Weights of a small transformer language model.
Architecture: RMSNorm before each block, rotary positions, biases, untied embeddings, normalized queries and keys, local attention windows, shifted keys, gated attention, capped logits.
Training: 83M tokens, 5078 steps.
Each number is 128 + 32 x the weight over its row's rms, rounded and kept within 0 to 255. Layers, rows and columns count from 0. Numbers have three digits each. The size before them is the row's rms in percent of the matrix's.

# up: layer 4 MLP up, 256x64, rms 0.213, rows 186-255, columns 0-63
# down: layer 4 MLP down (transposed), 256x64, rms 0.163, rows 186-255, columns 0-63
up186 100:134113099107122085118138169099147100102114133113096126140092128058098118143134155088120118147147097213045076150131152145158171140141191116148108126129093139132095101181185067137146151166182127
down186 096:156131151095105095060103127115153081154158100126165148165072132129144179116087100135143130108144077195152076087130195117145079098136181111132147134124120088124121081129149122095093183127168072
up187 102:137144096128050149100123152167181090177131120122142084162114138103082046133122131145223148136120164107082137172088148127153126085124161147128115137152187113143100160153096147093165135133113171
down187 092:104199122084094078158106116100091153114138160055142111173197095144131128082140203054106154125117116078150138107096162128101112143134133121132155141119096129150162107148093141122153148081186151
up188 108:126106116086104145074149164153142087164124149112121057088138169072101150182115107112069135155186108133109141126163073123093120154156079111122162184145157132108082078135148174116167077132123150
down188 113:142091081121091098156140088145169134135092090136098154139141118131123120159135082148153170231099110141138179062087139124096140141105140125084196172112111134102144121100155095117095132117213129
up189 085:144057130155161093129149106140146148077101141172183115118118097121124115171073125092148097162159107100102081090132120056133146124138082092157147084132116161135104077137131132091054062164104137
down189 096:089142130099139109110112136134117169124133124145175147146104076106160080149158105132082168055127179144145170133155065182109131146071099142113129164094092081094107101174145145098193175084154141
up190 094:109144116137067108144166169099167130052086109114137114138134115120133098132182108194111033119128086136102099155114211126073136155151119134133147144108145134099168112166115100151137062151106136
down190 090:113156138176141115151081155154094143071102108157164196146146101154172064147113141164156144105110117086089127203100100146109160151127101124095097107102161140086069146086060111109112146105094112
up191 114:092147110119107116059125138126141121195143079117137133103080184119106139178091129200172071051172115123100075131127113088131170101100115119106120141189146135098120114132126085123107082174119129
down191 107:105167109155112143151116105157159123112061099122063142154107142136108146078141127107156170233141119156091160121100114130151197140165169117107155113081193174079103091106134129159136116158142127
up192 082:126088086126134100069159168089128144123124079087137129143122206165082056123168108150163089141131043165081093118099126103110153111187120159084126108148104125138117149148090138176127093128138126
down192 095:108144155185161119158108093167129083107155113176072208104131118148159152085158129151140118131119159116208134110137084132150158136079073126134135113137162148112123089082070134120112168098059148
up193 114:088135102112104141060141117153180114071096161063148091195134122106131114106134131092139113143153117089102128147106170102153100176135105074122109117128133142112115108111191083079070135140211102
down193 102:091124120208069132139151063143189098131153099150092143093150159136083109136117110105097158170106152120157130133161134093127062164055132129176161139117158126150111199088134141073120131153122127
up194 095:141146147067131119124141163136134136144114104156090100175093152129139128117155086152233088066110113121113065143111190175118157151148112124182169131133139121147112092189157079155108102112103090
down194 087:113123095173149114163137082130169073078140115191127138123136075183144169136157124147178193159157083144142102104130117152099135146160083144103085112086071123141130176141146121114085114045140125
up195 106:114087119171137117093111102108172086131130132075184096180123186100129041145072105166095136138134155157079123113075132119113115107138131135070118177146131137091131109075127111171091079172125113
down195 109:125127051145058065072119101137156151146134143142079098188186097146089110127191112124099135112105130138147108151084139116128130141131158148111181132100075147083129107155139091162113062149134086
up196 114:121091111055087184129162152138130094110125122128090109167113129118071140170155091094169143157170123147138095188062145160076134098087132135116152172123156141148131058142135137080082128150103074
down196 081:156147126099155127141134062166116095129113114095166175116185120103157101188121191106133146090084145152090059095157162103146111136143106129142164082164112136202152120072184162129107156115143148
up197 100:121104156158111100142146158124129134152130092115146146135108092110137076150061126175137082100143145100106116100075178050180101201107183099116138156142051152139084121168157130087143125136115092
down197 078:082103128052165081170085124099132105107152170157109166141086093096177118140098113137100116160174149190147168145168132171193156129143124106127201138145168134121143081112101114125100164127163158
up198 109:133065096130127153128135160193147117166103159091145070188077161113082093126080120091186164136159120174096111170051159143104096121105200144128122145097165117126122113125102159119101128140123107
down198 103:121197135107138173140145087063109086081171089133161115120155102156153112116066118116134137110144084121088151073142178124154109105121166169124070171088100174105109127137081143174137126153136064
up199 090:080073120150139147105163152119125124151064146100136081175093138075076129148155127141181144156194125144094066139103155109123128177117053131121107112178156196077098139117113148135114102158129140
down199 118:081068129093116128140162101124139094188088124081138088145083174088080101145117145093167137135212111141115052151114113110141099147136088107114131088190136167095100136091144120135164102172124128
up200 110:112137124133089187087158140194164118100098131138116090202094135101085116162149093132163073106098145171119076105067165141110117101094120078122129140128157135123144109137073153103081142166195109
down200 121:197053143154167120187130136119150125094094132125156133160148122112072083154120140163167179129094153186158084126159117091135108128131048096159130120161165115115161063128091122119083144100146122
up201 087:180159130117118128149144118145133154152149084092112147174068116113096067223113133125101181154111097055104068146160098097137185125138107115189135106117158094121114114107155141132140118169113082
down201 087:123153084122092139121106123139114213137167128111125103177108102129212117060060164123123161096132138199105143142152141097132136168110116106125121077119161182082196131119112155093115136094133126
up202 105:066149118069054135114159181126134103152093118168127154126070169153129070114161128088139109134149155127116091087100127073170125159116136148102176185157175081098100144080155119111166125158125118
down202 113:086143078100123153152122119154155077093122102119117192078088156147177143122111093109098107123122151142137118107124135104093104189107159116089107123094197080162139183134190097108195128093179147
up203 095:117132194134144153119159156071116132139110109129077134148127144073126133127185101178141149125115124083129107153130123136151055197103067123114102108172117140137098112174218101147174075144098131
down203 090:172153138106109138152123136097118138144154141164138182137128065149216126141141128143113046138065116122145163144145094133174139160121131140072054135175131165112149110178138135083105067102108152
up204 091:119131147087162135095106090139153147132107100088145129179045137115081087145128107106129119174136172066134132146123135154107154114179036101167137098118116143166133143160178130101200125159127074
down204 106:115149074172102180108131150121148161130147115122151107077175105168107099070122154168125169152139106185081132088133117088135131151077124135098075152147134118059142113135067133133057151060122134
up205 110:138141129081078066104145169196154117161120157077114130152111109091093070126079096090130135130155172049117103128113129160113155104171139139144190139120124158137121098102098133122131106200187145
down205 114:179135098123181088219102135103151162126151171105170123092104156105091109135128082134156148172104095120103149178123154116147130100145111045096142177093133127169086105131090129120181151109161093
up206 097:136078194098117116097136092118169114104120171088116158086132108088126044143170098135103156078152141061069110142131121126101166129098109080079155142134079120141150113177139076105111101100117100
down206 094:121135170126110086077163167125146129162169147158145097155093094146154162087138115111152119213107124135130172164106131123105166107164143166145075163132173031085128122105164133169147155167087146
up207 093:080136113150065162099146131158118130131034107076130053113118132102120111160076035143104113123108125168097106151121146096114134149154135142164116204085116164140142107146101141137154105137141088
down207 087:166141133139146210119078205152148111121090186081144138168134120152139095133093109136187154072105085124108144093094090142101139112152151128141093154084174183104156098130173127118102166142083134
up208 105:109070154092138153114180166143124141074122107099104100185095117119094164129108106102118146101147093101145088132098166127171093168126141119116051064175127159058141114093114163125079112171131085
down208 096:129049163110118125156079136116153108140118156192120155130127199140153097078115081146175095133137154117133147151131131077144202078108177169152156184178098110136163126111119103126121129167130078
up209 103:109082185113126156099205149128139136141117145166065145184066129092108124121126091139169104115103058138139089163104152154149068134130087108106111067164088150131099112163145098132100119145183111
down209 111:132155110093076161154158137079092132096166155196133205130124121102125160074175126145136137165112118171080095124140123144086083093061168125143082135141127154115180151129149135121092137106166065
up210 088:128134147133093147112169155088092166144147136119148089144039130105063056166075105145141081174125113118088116127115124130136121144125112129123079106147148181135098094158171141131101089221156141
down210 087:156152114101144137092082124139110141150116093096074153105141086120123184100118153113180141098151202081127166167109124124076123149113111147078202155130175113089108160142111159165143148072081179
up211 093:080118184071105125143142169079128128111112062098100114122144159104094128194135131117146168092139123180133154142119177060109126201149126117124183109164158129177124123148125140123093130118125212
down211 081:155154155147146127127143140127139076135163138126089142168162193143135158142149156174138129090100118129124166088085156168120113172080108125180070113078086042109204131110104135144111187151111140
up212 094:135139169116143104119158125164170118108120140112139092106145116101098139088117020114139147093168198120064056088125155133125125155070123133141104142156127126108100096117068165095110058140105130
down212 082:095166099110135114113136154074133103124089149118189135145176114204140148152116148098119059144126152135136188191143113137135097080122209136139087102123095103049107080176125138121131117125134107
up213 099:090100147112127103124155116092136145091097146044180079091119167126136118156170143139110090146169187106082119161109178115178182098198144110153168134176163145125122125098111132136140106077084122
down213 088:203122150161117110149110121137078105066142144162105082140105123131163132153123166167150133083173080086127183169107106110187187157105113139110141134117131152127186146056094139116125154074099155
up214 087:085155147113125118076182152136156136137140101104151133129103108147119132192183056092115113068138102142117157209124143089143107172106146095124134134178123170160093122151148093122069088149098062
down214 090:149092123130105152150107119127059113078115147133109165123178134097119153068142209037116165122118140157138152059092168178155107128136122131134130096141123089153093106154082109118139140074168161
up215 095:144125180129112157096160103113166114164099118140103045101178147085124144170223135125173143146124148155126109163068115081126115125112089109166108115141155108155111095144181108070139088145080111
down215 090:190204100107115125151135105105097148139178109133074111110134149171090201117166084108094106103120146104166148059080163131153099107099131112125128139052181091137126133127157091077135125127106139
up216 088:112167179073054120159138087177120138198110124080107105122106133129099139141129139168106073102147124142156127130103164128110203087117171062143117077112154149124118139192117152128137093164100163
down216 085:126087199183168108108096139136172112154168099136120132131156183178093166066114141157143135129098061151123099138155117133155090083148165175115120173108113191067123122121180167135141149115149137
up217 117:128124098148136122087139119179134124130114089124186060138098171114056119180163123108129107150156133137061102140105172145164162140173152081128184174167147126134145121091110143187145068142117180
down217 138:153124127163075222123150174166093134127153169133128157125111103136181118122104086144134078110154127116078163204130080100116135125146142120187110148127121096138195153094141149087077103077117133
up218 108:145158113115110171118138156180134098126099129125139083148100132089045133135130090121109111140132159149073127113134162152095138082117101045116113200140162147120103101158122104073097062189177130
down218 099:145120133255181124073149133131131084093130115111143114124140116129135138105071160114145166093139101098178086143076112136158102105170123137094156104110126080101173111153108163125104146150171126
up219 108:122131114150092130116150146097119072119104156092094138161122096088129112165194133132119130107150124098126118099101114084156140152109096155121117152160120163073137071122160065097119074233072075
down219 114:121080142093175158137110113067128120136164105128154098146187144141123133107086141073129144145103049155106158160084139157075099141131193118105158082118159107138096130143086106131082155117217127
up220 104:126131119138122158114201085166148118118069093124150083206096143099096123116119060104140074090089085163093109155080146122151075142130095133113078127166092163142162114133101102133079129157140091
down220 111:168143098097116058103094145149136100125094111142086140151135119127086113130110131142118118167082111109118054129150163054137091068110085067111137104167115091150168127162153161172071175127087151
up221 119:131067134134076137124136137147144067210096090121082083149119173123112071123142114115149173119152128102088054183109150126131142161085136105100150142151106084106084109125159142092138130117160199
down221 147:138112136088102135067112113135179113112107114175097144173158148132091162080069144071125158200103113141081122129119123114155140142056067110121140161153177070125160088169165116140136124175138117
up222 103:114109104102093123156132121138126151125107164127157063147142084108132165100112088156160078075150147086094076130115146129141164162131114152168149180155051139101104050088132140144179085152166080
down222 087:093165073157080118136167067114132143201151142068184113088122137143115149194189127138176132075141152146133120141168095146132091172133106142182149138116133146145131137162084158125144159174136083
up223 083:122106174087116141129182112077115154114148162078097150120110086114153080156092050086178087152172144137155072142154172143147123119150080106118101117121148172103131139101179058108102101098123147
down223 085:100071140149172108134130089131135083117144119108073129118153147098133173116160160135170134148124142099115129158114040142112048135177136166085100091160124167115159080123091099207168118091140113
up224 097:102084129151144086072144122092146125122115093111112115133105144102134110164152134142094082113141065080095145126097177046182139092107162174120062123177095189112139143124190133131139141154076127
down224 091:121106135137180114167125135096141157110116150118146099061156134112153118093065108154051087117144151122162160140137119095172087106136075159131088096177161141066207171132077119107134152135119089
up225 100:102079146163145129119133138185131147139117144118143115152058128066076121175132133161138140155172107159099136125042200143156108137166184094136138136141195136162109087096130154129115061135103147
down225 114:155054148115165124135103113156160090153159136162141144163131134106170153173130170118178063110142155115090164111145191055164120135136177135107151126101079118166147146073063129101133086151120157
up226 108:103127130152098193116159164193163123175094103169150092165118206097072132188097067096117132125126166136100124128104131118114136125088138131194166132113102139146096121049138145148094158107133127
down226 102:174088145149077180114108142155165074188154133183107153129148152086119149119119150086149087131128135173103113126103158093096141089107170137161121164135155137117135079118118107091087220071124173
up227 117:122089162078101132137120118175141104187108122027053056177147146088092124134180098147123122121136146151118100159129105136091084142135147130133115128114118182087090109122173103125169105140119175
down227 125:149135113108133119183149087102134168113107094090072217127160135133117185123190095123083087061171111118114106088118115162186141175149131149102103082137125103147166149125093134167147123091103152
up228 086:092166152105146078148127146123135168138133209083123126102047127058080103168102119050134137139151114120092128113158139091108095125144082119148146089173105094084116144165075111112104137152109102
down228 089:200196118130154100100119140152169113103149093141127146157122073201150096115093156136181120169111118127103133118138102175104178154108149138153126094134088198093146105105195094106134069104114129
up229 107:143144067089130098134110120164137083092072176110104093108122102125118114157133127131225121137149133188127112107105120120157100143139136169118128181181133182104062091107071058096137113143122131
down229 088:129113096175059147142151142112118102139186119106144130135158180147100097172140140103108122240104101115129161105154138107089135103072128158146118155125137132142184158063119116178146097095147185
up230 087:166089080135145169164142171159126110108124092131073100167158125063115128123097135169109141110127111072147057172071123125184113130106116192125173137170092087103117114134173124072126142082123137
down230 072:169169148146095119107150095094139151140143122075128181177106117145103148108164130145119115139094077103135186165150093197150162131108139116083132101131135014147193109122113074128114100104126109
up231 091:112111127169113092166106171125153137159112085146143119113124129126133080139124138150169050140206152112111092164122156135208120170148128105151135139149140128078126103068191117148212100133097163
down231 101:092167145126125122141156079049161160079170143159117139121118114146074157151107168142140130146075218110098110131162170103105138138177129096145123200147149116147157147088145116160098121143130058
up232 089:159158116123141092168129131154110093120131116135106127128123162111080073116121123131093079145183068210107064094148167135151063118141114147136144085168074168128118050131132106128134077147112171
down232 081:163144109166141117114105096142126108049123139154102159063169162098128155112132155123150166166118139147085116144057084142100137079117069154076178073129142126140093132142110136092144158124041122
up233 094:175146089124140099103110064149154125190123110116092092074092145101124132135109102087185211113168135130122113124115124157127154120104115139156101183187176107118058104144099124082151152108070132
down233 085:115077123108119118147144158128140080135127089170115100140162129182166096151141120169100150101188096194105122094182107125111068139165161114089122099087073132141111161133148134195142105102188187
up234 099:154105130128078121138144096083129062187116102086079132102074118102150120149115128104120157133161163125111089150152123112136103175127097123124101153124154150071060083118153137110189079224105131
down234 105:095165102083154117111129113138110157068144066099142184110178117122105156157058141120160138072061055133146123149119109173118064173144134101110130120119157161092129153139127123188087148106148139
up235 103:124086143113184193086109165149117144134106120120133114092095128054135115089115127084162085056151148111134097111111172112147102134132090087107102165139089136108123094154100148115080095179042108
down235 098:095165090119077078161139107084148131153155154108136145155133090173062116185176150124175170170144102087131147116111073121129132155130173174129140149140196085147115093137174152092119127102182095
up236 093:120114087139085130137172162111105134133078141105148100132123144116134166203221121191140087131163073138107114118107154084122139146177093078181180139135122147131154130087149097116173116096077149
down236 086:120154173133148132149111169105126111117161112142142160072103127174117172205128121108097151116160092114133144197111102073113191124094080098079143126096170159097133165149128125109104139033104143
up237 084:133140144122137089138133117075089121173086157137105093115096105105085110192074161090116090069192108147124067093130130140131073131134104100123127100122076143102138098136059067111099127099167168
down237 087:134114139110166136120118104169142190059107138138192116122131165188100123126160181112140148149102096175095149151104113165133155152097141189185116135136144058103073106095167138146136127195157155
up238 089:153124102154119069129121138076126133168109092127129091122113140096143083115081110107170170090189138144114159138059166087183111133129141122108071105143122134125077122158152075183121089142042138
down238 095:191113107166130064162139160130144077190131143077141121070129088134148060101047156092166134136135116165095123134133106094144123152145165121116074075160148113131158084148151083121141127143102159
up239 097:080090083156055134120132079083159110130107140104109155114062120087151101171147144132127126120166151101131119094087142055216149139163131088123098139132151164134120131173134152082178109170110155
down239 091:091087134042126113144072141123071122129126133128143154118173111117126184098149136135127103125087182102122120172099126071154135139060081148117156148128127053118155125174110079133104123201109158
up240 102:093095133120138134153166125153126133105071124057109128157086094133091106137124072045126178087159140127154138110135180053162068124144105123140188156138057153123132106139105088110145144119155141
down240 086:171177127099117171140076124077063156140126114150116143143148138121121131103119133184084069174127132083179135198087078134095169141093123109108168126160204104125082126100145131089115147111098150
up241 113:141096189163107119074126150189143098138120096122106124154135132117079089131168115117167044130173114123084111090149125103180052141136141117112157183154118161072087103115140081130117092162144103
down241 115:113118150147110131137125210091131082196145114068115085174112161086128113147131087094143160137142084164097117087127152098172146121169192111145163129076131121066108082127156162121138154126159079
up242 093:080126188146109141055143106109192126178121125091116124095117126122131065104099080133115123113144163177080120117105155113124128083104182105136131133130160131122109126199160143057065124094179113
down242 073:132109104117139077131091130117130146087108096162140091166137094141115174083125144184141112098133185050124155116082050094102174159141073085105131093105157099111111144059119153145159159104101136
up243 107:092100163115120140087161218128120144135106126127117097139062152107095135138110115185166137077172104167110103100069153100156120091121126163138076119152145180115105098174083097114098089171172096
down243 107:120122125143089171107156137124128072114140093109091137127098130108079081113135098103144173151152104170083092118067161100189097114094171101135142054104079130119120138105160146114134166209186113
up244 089:066121156087111133080104149156207105124063117142095120125124156098123132163132128134094160126140118094136108091111194129120156106105148134144143094132073089124112156137025173126171092161103171
down244 082:102138128128179159134108116105190113112155172060108142025122115148099134158107121089100184175088114180145095172102134100104114054109144160133142153138166109148150092137125162084130156123155128
up245 101:084120121156121096142154120116160108132104139113172084147122135048128127160172117120119096053162171102117112152058118122154195106097141107172164120143113169102164103125124148129107061147181192
down245 084:123115137170060124109131099103145123091083087111138176151144132184094127100127103076124147135179147100134099110084111056090148043114120145157140172146152165135172117115058154079097105139138148
up246 100:144114134151104152137167114157150109080104137092129093148087176085083144105152044136125092094081061126097087125141149139150057106145095117081114119162147128089146127112134129147076081202105117
down246 111:141126153150129114116111101133143121099118094113133119177123124138118122142194201133143123096073100060128105152209135103160152089077157059106088157143165077104116139192105137133084102118080158
up247 107:148086115153152212126177145117176098152117114114067127159135102117062108129142099120103089136121129155128058066106149140086163143169191118154145073151153134117075120170137132177151126161112147
down247 100:168142126148165102109126096091131210131134087072092084125087075171137146119082163118146134137105152120151119107124085098098089170092098060117085172139119162114125155103114137125162131125222141
up248 092:123147126153039066123162117171129116126146126138129101182082138067092142134118105101135129157131117141143121154044093099183174155114084145148100095114038119119157163123159128177107121124133144
down248 074:210103095160160114163123114090113124145136146127081127139130090081133130093135140182131094136155141147152204205129117154083166105135133110160124094115141154075085094110105142075094108092128058
up249 099:054075089169107150147109147140160085138111076125126092133092132081077095161104127150132137170143131192150119100091135082151118083109113165128111122130105142166051079121122174074118104164103097
down249 098:175103135103147169134121132105140131168095179177129107165131137160124112116101110140048116131146164139131183062142093107087164187116143114176105162039180122133138095131114167172117159160101137
up250 089:175123070098119212146172098127113101149104167161123120148077196100111109122156146082117095134133167091108101099117150124203107163103093127102105112126105088135111165164157129162158115195166150
down250 091:137129123103127132099092178149162115148107083169121127158115095170188105078147119098137128138136107139111147120121138131130222193144184149176158159079152140086149103110225101111119143108108090
up251 098:086137128167148135103163118156154137155079089140149088162075131130086120138139078156133062160118073154093132190093183120176047148132172149115086099143115150197118137142148127148148117102145096
down251 101:127127139138156073136125121163070110122106114189110141135170136131099144063102111168165129128106122117097115093068205146135140133140107162118130140135110122133118090180111090114096170023058139
up252 082:093106143167118160099159110118145077084167117114102133191111130075098132154100091133138133132106137156142033119166081091123114093112098110164172105136120190107137143104171155163064082134168159
down252 083:130149145128145138155115096116094189148127094124083135116132139104174151134173099167158119119167133106208194106128096165093169122109117105195116139159170090121137101198107076141081138066119159
up253 080:108087209092103081099108129104144102099128128056093124147083118147157105173163114171169114148117154044084134173153173113118090183159148086108118151153155141106111110124134113087110150143104167
down253 087:136179071206155140116078137099150130040143102167117150092143161104114166094121146136120132082144109138161123088143091134131104117118141173092114110147151131099096194115100159113149076172098063
up254 099:138092169119148096120123134154182150189071127052066134141129167103127132141172126164096119113142055151095093129154120112078086147160098043174145154139127132109123108106132072173117125137123129
down254 095:117183086188128095158134154126169174113098070134108140088106153119112138133100136173127111046105135094120141119117084117159073122177102120143083126160079108104064136125142152188148118167188136
up255 099:119090134097103156070153149129135135090145107141149143171080153123086122210148129167116096156186192113118059141086159155113138135164125122194181164117072124126120090104103161149159092111125152
down255 109:108156152086119160113107160102164100189186163115108132147159134098206119120133159142128066177110108142094116141145148166133197122146122154140135116095247095118128099143120154121152106122168126